Weights of a small GPT-style language model, trained from scratch on English Wikipedia: LayerNorm before each block.
Each number is 500 + 25 x the weight over its row's rms, rounded and kept within 0 to 999. Layers, rows and columns count from 0. Numbers have three digits each. The size before them is the row's rms in percent of the matrix's.

# layer 5 MLP down (transposed), 2240x448, rms 0.0256, rows 104-153, columns 256-319
101:509448476515508498483495470507497481509528523489545535478502487490544494520493487504535517511459509504475463503495509470510483472503481505483494493512478505485505527531468494482510483476524469
109:489521486530523523551520494459490511507430492498515504472485478473529538505571508529495483522544503503508485528473521519477541493469458504512502490460504516553475529487508504555523477512497519
103:509535502561524531498460525550477499499488462504518478528493514490525472548501469492505526518530481483496499484493511498499490501504493524500447480525510462489489468491527515520504490512524504
104:494506515520489472501507524492484504490504500499501522550504513476470487496522510527509466461518465512485482493533479517524543460494524441484553529519490451493530473520502479450548437459547527
099:514469491527509554467512558473517527459492468491441525534475484512457495486477493568517504432508501484489517477514482502492497504461414536455518509481478496502503498518439497530527464501485505
101:469532510484542511511524491480485479487462531500535460476553492478518477485493550492507502469548490484463465481481497482474512512490562529493532493521489496512501507562468504479505470481483482
121:488531538456494481499490512512472440513494542482471496505489489464509513559485478477492512476522496491508483517545477490551492482509497511515471498538549513483471478469481473535500481480511497
099:527515498525480492462468506501544493473480520463520525498497534526479511494522519450538519493519535507456504537526470504496498478461480483485495525504513519503533515505469475513515518510488521
101:482486506506506514483492459542505494488503497478496542495477496510464432487508516519482552474520494489482514510497519492498458459517549553475493504506474539462485553444503484489446461506493545
100:488488503490491511543477491488525502518483473526496464494508500500525493456487493535516530510461507542516513499490518520503537487507454476463508542488526508444510506473468460482528473550514459
097:497467507501557507501535471521427559508530483484501459489474531515537497490499482532519508487497527484473492500489509505502505482490525502490483481526487519498499524526518488519506497459496465
100:483510480476487476515511499533506451512506513556520436478498561505497503460461509479540491432497481460452489499500505503525459462511497494536505501553510500501493508485515532472524513529512508
104:448510515503488493518504500511467492470512470490519495499489485490505510525489450500508536470514541499475469508460511505446492487471558456515526518523469472469461495512529491493519509503510488
101:524510452511517511494490438544498510517483520485471520501495498530540517516512470501493518504531529509501461489515488460508482473457508517532518493502502509482506483462510515497478513533513513
101:531479513543507505487489527514486441509517528439446537535520487520507453521483493526490489519496466503509501499481503545501453465481519533528482488517508532487493468497499530474486558521515468
108:488496524510489514465450477501510489498494480562525510459495525500498540476479526509473504487505477509489504515495488505507512481542479485459462511517498478517497508509500513464480567533505461
088:494444518538495494498540465517477502488484532530476515504530490480514491488485500494499526459502502492486533501445456532554502515552465478465511479489424504490511465493536511517507496507482497
107:472479477522511485533425429482485466546479541496482511528471484520535500507517540511445495496478466532507504479458508521483509530518521460488475490488437524501512480497490494474479475512511478
101:490536514506514506488494499453517502533514472485500528515488504497507510490483496480483515499522506487457492480506499465504520505513499514476548456500560520562504471518485452502476521453494480
098:458503479532504529510499523543476489506496516523518525440528504471490510507527511481455455494520510464493517507507519511446510500525496478515451503497514525512488452505492533447524498522507507
133:509512530490544491458516508527521515500518477504456516551507467537496553531482492510475502476508515492450492503489476481513538555475508525518516517491477506501507457515510474537514539461500524
109:504468510481517478525515502512480505522482505492503580455514527499493529483523494531535453520508483501447497490536540532513519462491493511500509527501444456512503473495517468515500515488503477
125:484509519480530521500512506479504508506478499499507481509483500468546506574486521511506503500469462528500495485461503455507496496525504444539502464554609498533513504537564497516510469496530523
095:482464447546457474521475486518531481514515561488511490522534518499545520515492509493513502477474509469520519469494503456533533454503527453525519524470497474509517489511543478514501459502502457
111:517476482509500512462510475501491529520480518465501514502480533490488485514548494493508460507499446497473505524432498530485489484549510508457466487557415526460529509491534463505472514528528454
098:534468471522535536511500517517507492488542493488491531513474472528547495490524498539495494495529511526496524476466468521511540545476509488502526429487483492452497496471530515495521563457469548
103:524452472513504485493492497504518484498530535496495535485427495473491517536497497488488473507511533492500548487533476525506475471468508511464449487528462523461509490520518510529503518513476505
102:473511486491431460537494529515491461494517524481496552525534501507476512474514507531498508496496481497468500518482533577490518525504533483491457523460500516554457499491481463472473465512502444
097:537565499507483486492526519534542434465509493555490475520494509490468539484445447476537472470502470493518493498538545518487493512486463472555481489490511509481498502530538497546453498494480480
099:540511489463445511478488539477531471496505503490508510546471497449501513499441533498494517540577513508520481504409478502437467517537504510472462526464508476482494449526447535487487510542504499
100:519456515505495473488485509495524550473512501515450490511487506527481468494503480491532512531506522447490459502503505479452465512497515522476479523512508518456490485522504529530505469465525470
105:472530507482462463536458468507504505499489474562471517503538525517488486515515473509533527472483490500485502516450509519442540491506520485526521518557484449509497462484462510513527463489524487
099:525544449518505488471477453524477549491489495516504502482495499531460509490504466486506523476499475516517516486467481465467477478502507535535498478472545492489467483541515493480499480460532484
091:466529474480472472534483521496532471515507551479480549507450509515483539484490522472472533444531482494537471509437506458521492482513506500525483488521494510495512523489461465509522525503501536
104:567480530476477494472525501496510515502488511495535502479449518535532524493518513523474498480489494521528492474432513483485461534490474495465506511503514490511484503506491530481457528505529460
100:470524489537453518528470481433485462515461478552494479557487499480416435509489482507530472507504489496521511502501474502465481505525533508497495502491497475488448487464514499483554504504483505
106:504511512511498517490503467519478509479549477499521483524493526498501479506503511501518514487465515473487509517500453551491520470504539471511484486500493490513478475460510469504508499496523518
102:461494540466497481469485496542490496480475480506520532467477482518499535474513506449528520528524535514508492445488470494505512475506503497518458492503502491478505516510509539560536513481525501
114:545479543466486512491515471533528489482526478488524525545529510479473519499531509530518466490546516482449492466499509476481490510491464532462510537494528507483509518478505494500544515504568448
102:513507506558457564525496435498475516514501514468502515536489497493467456465523530475511501523552468502494536470511501493541488513511533466517503504547503489483498515509492472517477529443513525
096:483473479541491472516515499515533485517496526448487491452517494496521512552518485480523545448493488508503494501479517494506488486524517512513468521509458508506495491527558551509515464477513494
097:511499491521500513495497510578521494458461481470544507484518490513518504524501509481530512505478443466498492507522522516513481472486460517487500520476442531522451532533441558504472517497471503
104:526476499507549487567479547530479508469473512555497515511467460498484484499534473504515508518487506456447498480509523518508534495514494523487478534531498455460507533514500476476478523498480464
089:469538495482536453500490494492500486481496500482496540492497482491486506525477517555474534519552516509526491520478513504520504507531480429499500493537437494461521503471555535508507527495499535
093:487552532488498535489463562502514495514452525571553483482528502502516494473502470505516480454537531525511459511517508503513492499525469479514498490577479542480506492526489457520497488456516531
100:511528490488539521489505457462526569458476510489471510519518512504486462471471500519510503510471511513488477481447516484491527490506469455510517499487507488543511513530482496530532480514501440
106:526541515514475488505482471476546521521496499565477525494491563494495497451471481491444466477488485494525532526510534495504503479465506497512497511497485473496485470504474494530498515500510519
107:467510484469516549481538536530506522489540511437503484491509518514491500544484486497449458480495460474502497471502515505496466500482471545536491487495505490476495501469482455468545481460516448
101:523502500507516495473521478508477485525516478508489504492503510461493497534472509488485503541494513533478489484507468463497535504520499491513508491532458523497547493500515512479515544481522491
096:476533508516474523505483489565510482500531518461471502510540470501534481469478535536478539469477491524494530522463486486503567500473548495446538525538479485522518464502496489502478528473473549
# layer 5 MLP up, 2240x448, rms 0.114, rows 105-154, columns 256-319
103:494423510507448494522458514555486492469508508488514517520537529463483526510459540469514536475529547491488497522506488513479524484478506464479488504496471474488542451490525479490489488492499486
100:494457489459523489499519500495497521473539474499509504523519474500492500493518565466487494486472524493484475522513501476465569478530514506511519478502516516493595507484483484494484525507458539
096:491480488542539468484521473524517496497521476528509491509480519508513494502517481546447515506507476467503507505492530482516484469510464479529497499523526511500492529458445488485474534558525479
100:485528531452530488498476510498516518491519492496467546498487499543478487505521513526479520482475502525516498493458526493508510477463518509551546473494480524498504476510492531493504478500516493
099:505495528503480493489479481500446465466523562479468510503492528511491486502499490458503493549528490462473463530506514499532523505519516477504510506505435514515505484534472499520506519524535466
112:516484499536512459461469530482493484485471524531496500495514476521472533488501532513435460511534536443492506492555483478497543499505513477502507476507486493506495529538485477484502476495489513
097:480504493483499508496487475503427532459508520549500464532451493500501502461513495472490510486478547494507469498479493487487471474468527475474496525534502512480513530494543557464520498461468488
096:522559500522501468469488507511485495508460484511489475511499516493508532477503467529461487501482460527533513513523518523499489519481502506502507478485515508505495456532466518514497463495506521
101:519476507496496488517514515518490494498449535510528492492504498509482515496468555476463475563511500517521469488470498506507515510474512533428535451459560499518495499533502505509479496484464505
096:503491520512505463515443529501504528474510502521508463521537462531451477499494497508474515507505447523484475474562538489465466492518469524523505508488459493499481505505526507489549504542518507
097:525511515478525512473459541512502499539515513528484562459452449481549522480523494518506495528514533489487464534525521509462544530546504501507482537489534450511480493484478502496524462452532481
101:501478503513484546521510527485550482517481494511514463547522567461478517458479483531443530518483502462525484472474522478489490494505474458493489527496506543554481461573500525481484486508456523
101:489485540500528512515480478480488513492542525535505445538497453469472534466471490555535486524469503538554541520508488459512486464474517484473493513510524509522473522544526496500473493537508496
098:521534529513513469508491493517556478502516537520512499522532520516512513500482540489475487532509508490540502504508501471514530525445445480459504481528473478506476461491486518474486493487516469
103:473492466497515534489502497519482492490484506519550490500482487495504496500520491496500488504461530485521472528506483480481556505473557494479513501501524528553512492477463477453519511484506472
097:490501485454497513501515515504522503470477454461518491514505449523485460509485548445515514485506507474494503503534504550535503516455520520512503506493547477530513469465532502509482512484478522
102:516486507469511558511477547474476528503497522542540495554533568504506502480487492499538491486529514476495466487471489489497513505477473482477497512517479498512511483506494489514510534457449515
100:483482554487496479499511494482495450454524494495468461487479537533470489497484477487529534494522514515477518524519534494468557469551447506497543534483503507497517512551534494447497476569493513
101:497535516511539490452529477477564506575489474500485559490506519503528498513505494437458487489521541491481490521483499531484479468494496512533514514500496501464499494511502510499482489496525507
126:484505527498480521480512517521524466499511474479534567487497491519461517524473494494474485473514510479437491512458472451502455527491581504535493493499556518481522459504483497510491506531517481
101:526507529504441530491475492570488472505519561475492475532458532438523484505503509468477492506530526484527519468516507508528506502519496504484487466510471508484525482454473506526508468511489517
109:489518528497506521502474489509453481482479536481530445507504516525501490506464502522473489519512538442535506468494474484464501487509515512531520497494484496480473484524523479482489529540500499
099:475508513489517517499493519484456525451522548521465461482525475494497501538507496492524494464511475547488492505536511479509534529486497524467525489487472584501522488495526489553541510490508506
102:487479556455469486526469461506498497520550502478522446494504463499475502531518474540518491454486483486505536521501493501485487487464492461507484451440508522472510490468532537489483472485491545
099:493470481502494508528468477499516459516522512506536511503464509507521507510503545482524501473497494483538503479522513459502478475520500462528498492525489498520510512501490462484504493534515496
100:528501458548492532515527495514502501466487497519491490517500525528517480512487498499509544498494491496528545476457535480479502503502507447505547485530521465542508494513478485494504491501547527
106:481527533482531520519507502500522469503512530459512470529473498527550490537519503478499522514538494511498459529523520525482453515429514514450526470506459494480508509486523515482526521452496527
095:458475487499508486528498511521514518488492486529496509497489516505483489470463570446472494529472541483534530497477485512491506526486503500469539485505534467497540494480521499504523513531534514
099:491476477457480479539531491497497482449544469503543483511510523511504521496494513513469492452511470501540500493517537560500480497510503465476492522457542505476512478456577541466481548508491473
101:507487509455540524493512500493534468501502516458518536508496475474504512486500529503510523474519534491495563468493497514502522483521522478555485492469490497453512516488503510531520519508473510
104:521499501513499491520473541511480525488519512468494514510496507521551452506484499513487501524502452500527505477507511493522485491517465507511530494493528479505504547452487533491496507477509503
097:502473553493498513481495512501501524480479486480485500483487457455515508515481477489534519523452533523471469502535532489451533469517525530447503533562460516483476512433490533520511499504497481
102:514508472503529472504481483530484523516521479525481499524552498482533481514485521495504506500516534543517490457541500507462492538514460460513453521507516472531459496497516536493508515473511506
099:495503494468485510520480476518473486492544482484461530476529514466519541475546499462495471489527478504505489548519504505500535487483508478536495503526505483553491496466509534515507498499497501
096:514538473527530527559452482523498533530510507504515496514526472504553565500491492481524487486473496497478459513481500472477479529467487524536478485524450509508514451546514495493514532524514465
101:487491471489485503509484537455497512513475461487507486479517452543516513491513482494487513498487521479485505515503511497500473553469496473497505456465466499480469484483505523497482487524502523
096:499494475518500433545512474456474506474509537483472491503520461491495464514534523517532485526497496509508491520509502500493509521559516514512505521477476513502514526525528487502431511517506510
106:473516517533483508474468513472513518491460524542488505493522459475508504474490513500499529474550486518483454526497493513520498471528468543472512526489509536462498471508495468482507446485530528
098:522551513492500510540457531481513491517558486506498473499512492486455536492508467501498510458466530468483503498526475511495468504518460518507501469461511472504501512503499531492468490530477511
097:484453471457516485474512523508498450502500521550514491483523546532498496452552527503500458553533505505466492517488459454498473497531506521507526504482480498461537507525500530501461529493496499
098:489457530490490527478469484502540517508518504492476521516499530492477544486498515491507500517550508516477489499483488473525532474518550467477503478532520483507472491478542487503475515514497478
098:445514503533549502496524487519552467541501536510509517481472509516487503491504535511492564484521525517506485496457493457487482510461492438455527534529482531516543483537477532513497505481457502
097:529505471535447472506503488480506493480464528520514495499479513555515472470516487497495515450493477521498542506549543483500497506483507545554460530495538463522494525501453469500492484460465511
098:498493452530521414521493469467520521513478510497509478495566499509535512501521484503497474556512511497466468507495506527487495535509507519521505523524502460523470464489483496506500493489507549
098:447496538476516533500503505500506493467509529544515516485488519533486512505477466511456505491544511501502521478474486509462513507505506523492525488519464517451473558508511555530506514487464507
103:544485454474497547495491487467496508520507471499524459528506463492499536479501502487515515481503483500504512525502520508522511455563533506483484483492542490473530491494508483496477493500507561
103:513530542446523484506501488498483480484504501512486510501525473441506497503479491478481467488488522445486485475507521493512496525492511471468506515562551519493454487504479471530484492491518513
099:518457473495494500500523460492527442499515507502502507496463507522476489498475455477462484492457500511502506465495492515523488457456527484489467491539514540487527522503506519482505479518480485
100:465515497482498507485494509464479547528507498501537471512469502478496520507563528470540480497512510520525473482521508531441429516564472517519489487465494522529519521499482521503509484516527460
098:511451474523533487494518503510507506458497503501519512508499523502556537485487446448526514531530512519474488493489532473537476478522469481485528472494475515499491510472498491520452509483507474